Weights of a small transformer language model.
Size: MLP 1024 tanh GELU, vocabulary 538.
Architecture: LayerNorm before each block, tied embeddings.
Training: a variant of SOAP for these matrices, 2934 steps.
Each number is 128 + 24 x the weight over its row's rms, rounded and kept within 0 to 255. Layers, rows and columns count from 0. The size above them is the row's rms in percent of the matrix's.

# layer 4 attention query, 256x256, rms 0.109, rows 137-152,200-216, columns 0-63
size [ 99  98  96  96 101  98 103  97 107  95  99  96  95 103  98 108  91  90  88  96  92  88 103 100  94  96  96 100  85  93  87  96  98]
[[132 115 115 175 149 161 131 136 127 139 142 171  98  97 122 109 186 129 136 126 109 146 111 165 107 112 177 119 107 133 124 124  94 130 170 106 164 144 105 127 183 155 102 139 111 125 130 101  80 139 102 113 112 116  79 106 154 127 106 149 114 151 111 110]
 [151  97 148 133 141 154 106 131 136 112 142 112 181  89 115 160  93 106 119 130 138  93 114 112 121 123 149 113 131 120 114 105 122 132 146  46 143 144 122 115 171 136 138 164 178 104 120  93 136 139 140 108 169 137 118 140 139 130 132 120  86 126 123 115]
 [139 143 121 146 109  94 129 123 113 126  94 183 116 116 113 113 108 134  92 158 129 182 116 166 115 135 129 121 125 121 153 113  92  98 168 146 140  82 177 117 109 146 157 137  84 178  87 155 134 151 100 134 164  76 113 107 170 118 127 170 145 102 133 162]
 [102 123  84 147 128 152 142 146 141 147 113 133 163 150 159 126 127  96 121 163 121 123 130 150 123 177 136 157 133 130 174 109  81 160 109 113 108 121 169 111 133 144 173 157 160 113 143 107 141 123 123 129 139  70 136 115  73 111 133 102 114  95  98 129]
 [155 143 102 135 161 128 134 172 156 134 101 199 109 132 193 110 142 107 170  99 112 149 132 155 147 125 134 162 113 155 129 139 129 123 164 138  95 121 141 110  76 130 114 101 118 186 116 149 117 157 130 120 156 114 155  96 163 146 120 139 139 121 153  81]
 [169 159 113 111 126 143  67 155 119  66  71  95 126 146  96 129 119 107 123 164 115 111 157 101  91 113  96 142 132 106 132 159 119 147 112 112 111 145 129 150 146 122 112 125 120 129 108 153 110 140 126 135 168 188 154 122 117 123 130 149 133  98 119 138]
 [142 165 168 148 120 178 168 176 123 146 149 154 136 107 113 121 106 126  88 138 158 121 122 180 114 126 117 123 104 153 107  98 146 152 145 104 118 123 105 146  85 117 132 134 116 157 106 133 153 127 148 133 127 125 145 130 125 154 122 114 170 177 152 122]
 [100 180 115 191 138 146 131 121 116 144  96 125 192  69 125 138 120  99 125 146 150  97  97 138 116 177 103 148 114 128 116 143 136 144 159 171 171 109 142  76 186 142 164 149 153  99 111 121 135  88  99 148 138 141  89 125 114 146 115  86 153 100 118 125]
 [114 137 125  94 169 101 138 129 153 161 111 138 131  98 161  84 105  98  91 118 134 158 104 146  80 118 106 118 111  98 133 133 133 102 127 126 117 100 114 101 145 151  97 155 101 114 106 105 128 125  97  85  65 117 113 144 124 128 119 127 155 139 120 108]
 [133 159 120 128 110 167 134  82 111  74 144 112 131 126 123 129 138 115 132 129 126 110  83 151 132 100 154 126 130 158 127 131  79 131 119 112 108 137 107 137  83 129  91 100 168 141 158 114 107  95 185 123 110 145 131 129 122 133 158 144 105  83 127 110]
 [102 144 110 157 146 122 124 136 145 153 117 122  98 116 102 161  92 108 176 138 115 139 135 146 128 143 140 108 153 124 189 107 125  95 156 140 124 123 131 120 120 163 149  74  97 122 132 155 159 120 136 122 124 112 167 137 122 135 160  96 163 153 101  74]
 [140 168 142 116 172 129 112 178 135 121 132 115 144 115 118  96  57 139 144 127 124 109 155 132 171 123 136 146  81 119 129 157 137 129 145 128 131 105 128 114 113 123 107 115 153 164 102 122 170  92 106 111 134 153  56  91 169 113 157 143 116  99 130  85]
 [ 99 122 157 195 122 133 144 192 123 120 113 152 141 143 147 120 139  91 115 158 140 162 136 167 103 104 100  70 130 137 120 128  89 132 149 126 151 127 117 126 123 105 129 190  90 129 113 159 127 123 143 150 111 102 108 159 146 158 137 160 110 131 110 117]
 [151 127  78 154 100 115 130  97  87 133 143  98 144 102 106 123 116 148 141 136  96 137 113 149 156 147 187 156 162 136 132 135 133 127  85 119 131 154 131 142 120 135 125 163 128 141 120  96 135 146  99 156 106 156 182 128 129 122 110 139 108 121 117 157]
 [ 98 144 130  67 131  82 108 180 131 133 167 145 122  72 138 117  70 118  99  98 133 125 104 134 126 147 143 154 143 137 102 118 133 103 138 111 159 116 135 131 129 115 158 160 132 141 132 139 125  90 126 131 183 116 170 115  89 134 139  82 127 120 140 156]
 [137 133 130 124 126 103 159 111 125 128 134 132 117 175 134 137 122 139 121 114 122 128  95 130  96 131 153 138  93  70 141 133 128 148 123 133 137 105 117 154 115 146  94  88 119 128 126 105 101 143 103 127 110  95  81 110 172 157  63 107 121 113 101 130]
 [110 130 134 154 122 110 128  35  98 115 178 120 127  91 156 141 186 141  97 116 150  71 133 117 120 124 137 115 157 137 103 105 122 123 161 118 156 105 142 109 105 110 155 155 119 140 153 125 119  97 120 128 135 108 158 115 117 128 117 121 103 150 122 114]
 [ 94 123 156 122 160 124 113 137 154 138 123 158 133 132 132 160 110 129 143 156  99 105 121 154  74 125 136 123 148 134 155 100  84 110 101 177 130  96 132  99 136 122 102 128 166  90 172 111 126 123 158 178  81 109 102  91 116 125  94 101 113 132 123 104]
 [119 146 133 134  95 131 116  65 109 140 101 107 159 107 147 136 148 128 122 137 129 123 165 150 115 129 166 136 156 147 157 153 118 153 120 129 139 142 112 163 168 135 126 162 133 152 148 118 114 115 132 179 128 135 129 142  79 125 160 150  94  94 116 172]
 [ 67 139 108 148 137 183 175 122 135 116  95  73 149 122 156 144 125 120 115 154 157 119 137  86 103  96 122 137 147 102 126 105 116 126 145 122 118 114  72 130 122  98 146 113 110 152 149 117 112 143 113 168 131  88 168 134 150 158 112 187 177  85 141 120]
 [122 114 118  75 111  92 135 129 120 109 101 101 122 141 185 111 134 127 150 142 157 116 106 139 130 139 110 151 102 171 148 151 106  57 173 131 128 169 104 148 160 102 112 140 149  90 100 129 142 157 122 155 180 134 109 117  83 118  89 122 121 124 140  88]
 [ 93  80 115 121 116 137 145 158 164 147  91 135 123  96 130 104 156 134 163 121  84 115 152 116 114 112 132 150 128 115 153 134 121 108 108 146 138 112 153 124 149 146 123 105 130  99 122 113 108 141 141 108 146  82 135 145 106 131 126 136 135 111  77 165]
 [118  95 153 187 104 114  94 172 135 111  96 133 129 112 149 130 132 149  96 143 148 120 157 107  82 112 151 101 125 132 124 142 132 135  87 164 129 153 110 166 120  92 111 106 116 100 127 138 185 163 108 183 140 153 124 120 161 113 142  97 143  96  74 156]
 [170 109 133 117 155 146  94  83  91 108  70 122 189 101 152  99 135 103 132 133 141 116 137 111  93 122 120 125 131 110 114 141 114 168 107 131 128 148 135 117 145 106 152 136 127 165 115 126 117 128 119 129 118 126 120 109 125 125 137 126 161 135 151 122]
 [105 114 116 107  79 149 148 155 129 134 121 116 153 117 171 119  99 108 140 149 171 139 131 173 135  93 143 103 165 142 183 106 138 159 171 117 132 110 126 110 128 106 135 134 101 138 104 165  96  65 106 142 101 154 126 133 156 143 157  95 147 115  91 134]
 [149 124  85 107 126 113  93 165  93 118 127 148 114 118 122 183 169 103 130 141 104  80 147  80 113 131 163 140 127 127 139 118 159  90 147 141 110 129 140 130 138 137  75 129 129 124 150 150 102 159 142  99 122  94 112 170 108 111 170 121 144 117 141 114]
 [158 108 173  99 136 164 120 136 131 128 173 110 164 117 137 165 157  87 130 145 162 155 115 134 107 167 137 142 146 109 126 114 107 150 119 140 107 160  80 110 154 162 161 136 112 161 146  96 140  68 136 102 110 110 150 166 157 129 164  93 128 142 119 107]
 [132 159 153 132 121 139 116 145 120  91 116 161  94 130 104 190 126  97 134 119 135  92 151  95 107 164 144 120 176 153 121 135  97  93 166 116 129 182 130 129  86 147 156 115 137 135 115 112 132 133 144 106 140 157 133 120 100 107 138  98 120 118 117  83]
 [133 117 107 139 108 155 126 121 127 141 112 179 142 188 144 124 165  88 141  72 111 116 181 118 108 114 121 168 123 134  86  71 111 131 148 118 133 137 113 103 140 136 131 150 133 124 123 147  90 118 143 143 122 141 125 125 124  88 157 127 109 151 101 141]
 [115 133 164 142 141 142 125 104 151 114 107 121 107  81 119 153 102 167 109 144 149 139 101 143 122 154 139 111 109 139 126 127 150 133 143 111 117 113 137 120 137 133 144 165 149 160 108  79 124  62 140 129 108 166 121 103 123 153 101 112 154 126 101 163]
 [155 135  65  86 109 117 116 128 117 114 112 109 134 119 128 135 114  96 134 155 137  96 123 134 165 140 114 138  85 126  81 177 101 127 135 151 130 120 102 148  99 135 100 144 142 126 103 132 142  53 148 127 121 158 143  99 156 156 133 105 132 114  84 134]
 [161 174 100  95 169 128 140  87 120 131 140 145 126  72 116 122  87 169 108 148 138 137  88 129 107  87 131 136 154 189 146 145 125 151  92 135 107 106 112 158 102 126 117 171 150  79  98 124 147 150 113 143 177 143 140 128 129 151 118 110 173 149 144 172]
 [106 136 152 101  76 111 148  56 104 129 156 102  90 100 118 126 145  81  91 129 127 131 162 105 116 152 131 116 161 106 130 144 117 135 122 137 174 152 120 131 110 157  98 125 103 120 123 125 127 140 106 141 129 131 117  87 126 120 143 147 126 130 119 114]]
# layer 4 attention key, 128x256, rms 0.113, rows 72-87, columns 0-63
size [ 88  79  80  88  80  78  84  97  87  90  80  91  79  84  87  77]
[[110 128 102 167 128  92 156 119  77 118 109 105 117 142 143 107 128 141 166 141 154 117 147 168 107 122 152 162 112 118 152 126 146 101 159 126 158 154 117 130 141 134 152 131 107 125  99 170  96 131 120 159 147 135 150 125 124 160  97 110 140  91 160  98]
 [157  82  98 111 139 145 150 129 119 149 119 165 154 164 138 148 103 112  89 137 161 140 127  83 119 139 103 179 132 183 121 132 144 141 122 124 115 115 155 138 155 135 114 131 136 203 144 145 144  70 119 170 114 133 127 142 140 139 123 118 129 112 128 107]
 [111 137 137 117 112 156 135 171 118 166 157 144  98 124 152 138  98 121 144 121 181 129 111 105 138  96 132  98 109 114 163 130  92 144 137 157 124  92 172 129 168 141 133 149 121 127 110 161 125 123 166 129 123 131  95 113 112 138 118 125 130 136 142 120]
 [124  99 144 163 123 117 101 155  98 124 132 161 113  79 132 157 122 119 100 160  92 155 133  94 147 108 134 118 133 111 118 117 113 138 131 144 159 128 125 168 167 118 152  94 130  85 150 128 121 144 120 122  86 103 137 106 120  96 119 159 120 120  86 143]
 [132 113 138 145  81 121 155 143 113  90 189 135 112 118 142  63 140 113 134 142 125 149 118 109 143 148  99  98 106 153 128 106 143 148 120 129 121 140 122 153  94 133 115 152 101 128 131 119 158  90 153 136 149  85 120 101 149 139 152 133 122 137 118 148]
 [164  90 181 149 109  96 107 142 110 116 130 119 150 164 157 128  85 108 129 127 137  99 107 110  77 165  96  88 172 136 116 118 113 155 118 120 146 112 163 165 120 138 151 121 144  96 147 114 131  76 131 113 126 115 125 161  97 132 132 106 136 148 146 127]
 [ 92  99 187 104 139 157 154 104 147 140 175 165 128 149 109 128 168  82 145 135 108 125 114 112 183 139 129  92 146 132 110  83 184 150 102 148 126 132  92  96 136 116 118 118 122 119 138 143 100 103 154 128  85 102 126 104 127 119 112 102 127 147 109 159]
 [162 147 121 100 173  86  73 112 116 173 123  83  84  77 143 120 156 132 110 142 164  86 112 143 110 131 113 147 131  93  97 117 139 173 121 113 130 135 123 155 139 110 108 181 146 117 135  91 123 117 106 140  89  89 117 159  96 155 133  87  92 131 153 127]
 [114 124  79  90 140 126 142 122 105 120 122 128 148 151  92 158 136 123 147 118 157 166 128 129  89 111 144 146 114 103 121 117 161 112 125 146 170 126 102 136 149 107 124 142  87 155 121 138 149 163 103 144 162 163 106 125  81 130 144 175 140 164 141 130]
 [151 114 145 131 115 120  96 131 105 125 111 144 139  89 113 162  54 140 139 145 135 125 130  93 146 152 151 139 160 157 152  96  96 163 188 137 166 132 151 108 147 135 156 110 157 116 116 150 132 171 112 150 135 142 123 101 131 120 170 111 155 101  72 119]
 [149 112 151 143 127 113 163 146 119 164 117 141 108 110 198 147 127 148 121 141 123 131 113 113 142 145 114 178  91 117 121 124 160 148 156 118 135 132 105 119 131  88 119 133 135 153 131  98 145 112 159 137 130 114 150 121 114 111 120 117 124 142 159 136]
 [107 116 111 112 164 103 148 167 146 146 124 146 131 172 149 134 100 143 114 169 149  81 106 118 157 105  99 161 106 141 147 151 163 140  88 119 146 152 152 120 156 130 136 136 131 100 149 160 136 167  92 135 148 120 115 123 128  99 126 140  89 112 106 127]
 [122 151 134 165 145 122 135 145 127 120 147 128 133 150  94 124 124 117  90 126 150 123 124 167 140 109  88  86  77 146 145 120 127 131  89 123 157 160 143 140 135 154 120 108  93 124 143 134 151  84  99 148 134  94 138 142 151 120 136 116 111 151 102 147]
 [118 136  93 132 128 114  93 132 106 165 126 137 199 115 143 106 118 133 112 122 142 105 129 101 101 138 139 146 127 138 102 122 105 157  83 128 139  77 156  96 149 128 123 152 125 122 140 167 100 128 140 101 128 132 107 131 126 146 139 104 188  77 128 141]
 [ 75 117 131 135 112 127 178 108 101 103 122 118  91 105 106 147  96 118 123 122 137 130 138 132 137 180 126 137 134  78  93 118 150 110  98 114 124 131 131 118 132  76 127 104 120 142 129 106 113 151 105  97 117 140 166 106 161 133 111 177 123 123  67 126]
 [148 146 158 112 143 121 138 138 118 159 130  98 108 125 136 116  92 117 148 150 116  66 125 122  88 106 143 141 131 153 121 132 156 143 129  86 115 128 136 163 121 143 112 150 106 126 147 121 132 128 138 121  65 168 114 110 172 125 142  77 181 139 117  96]]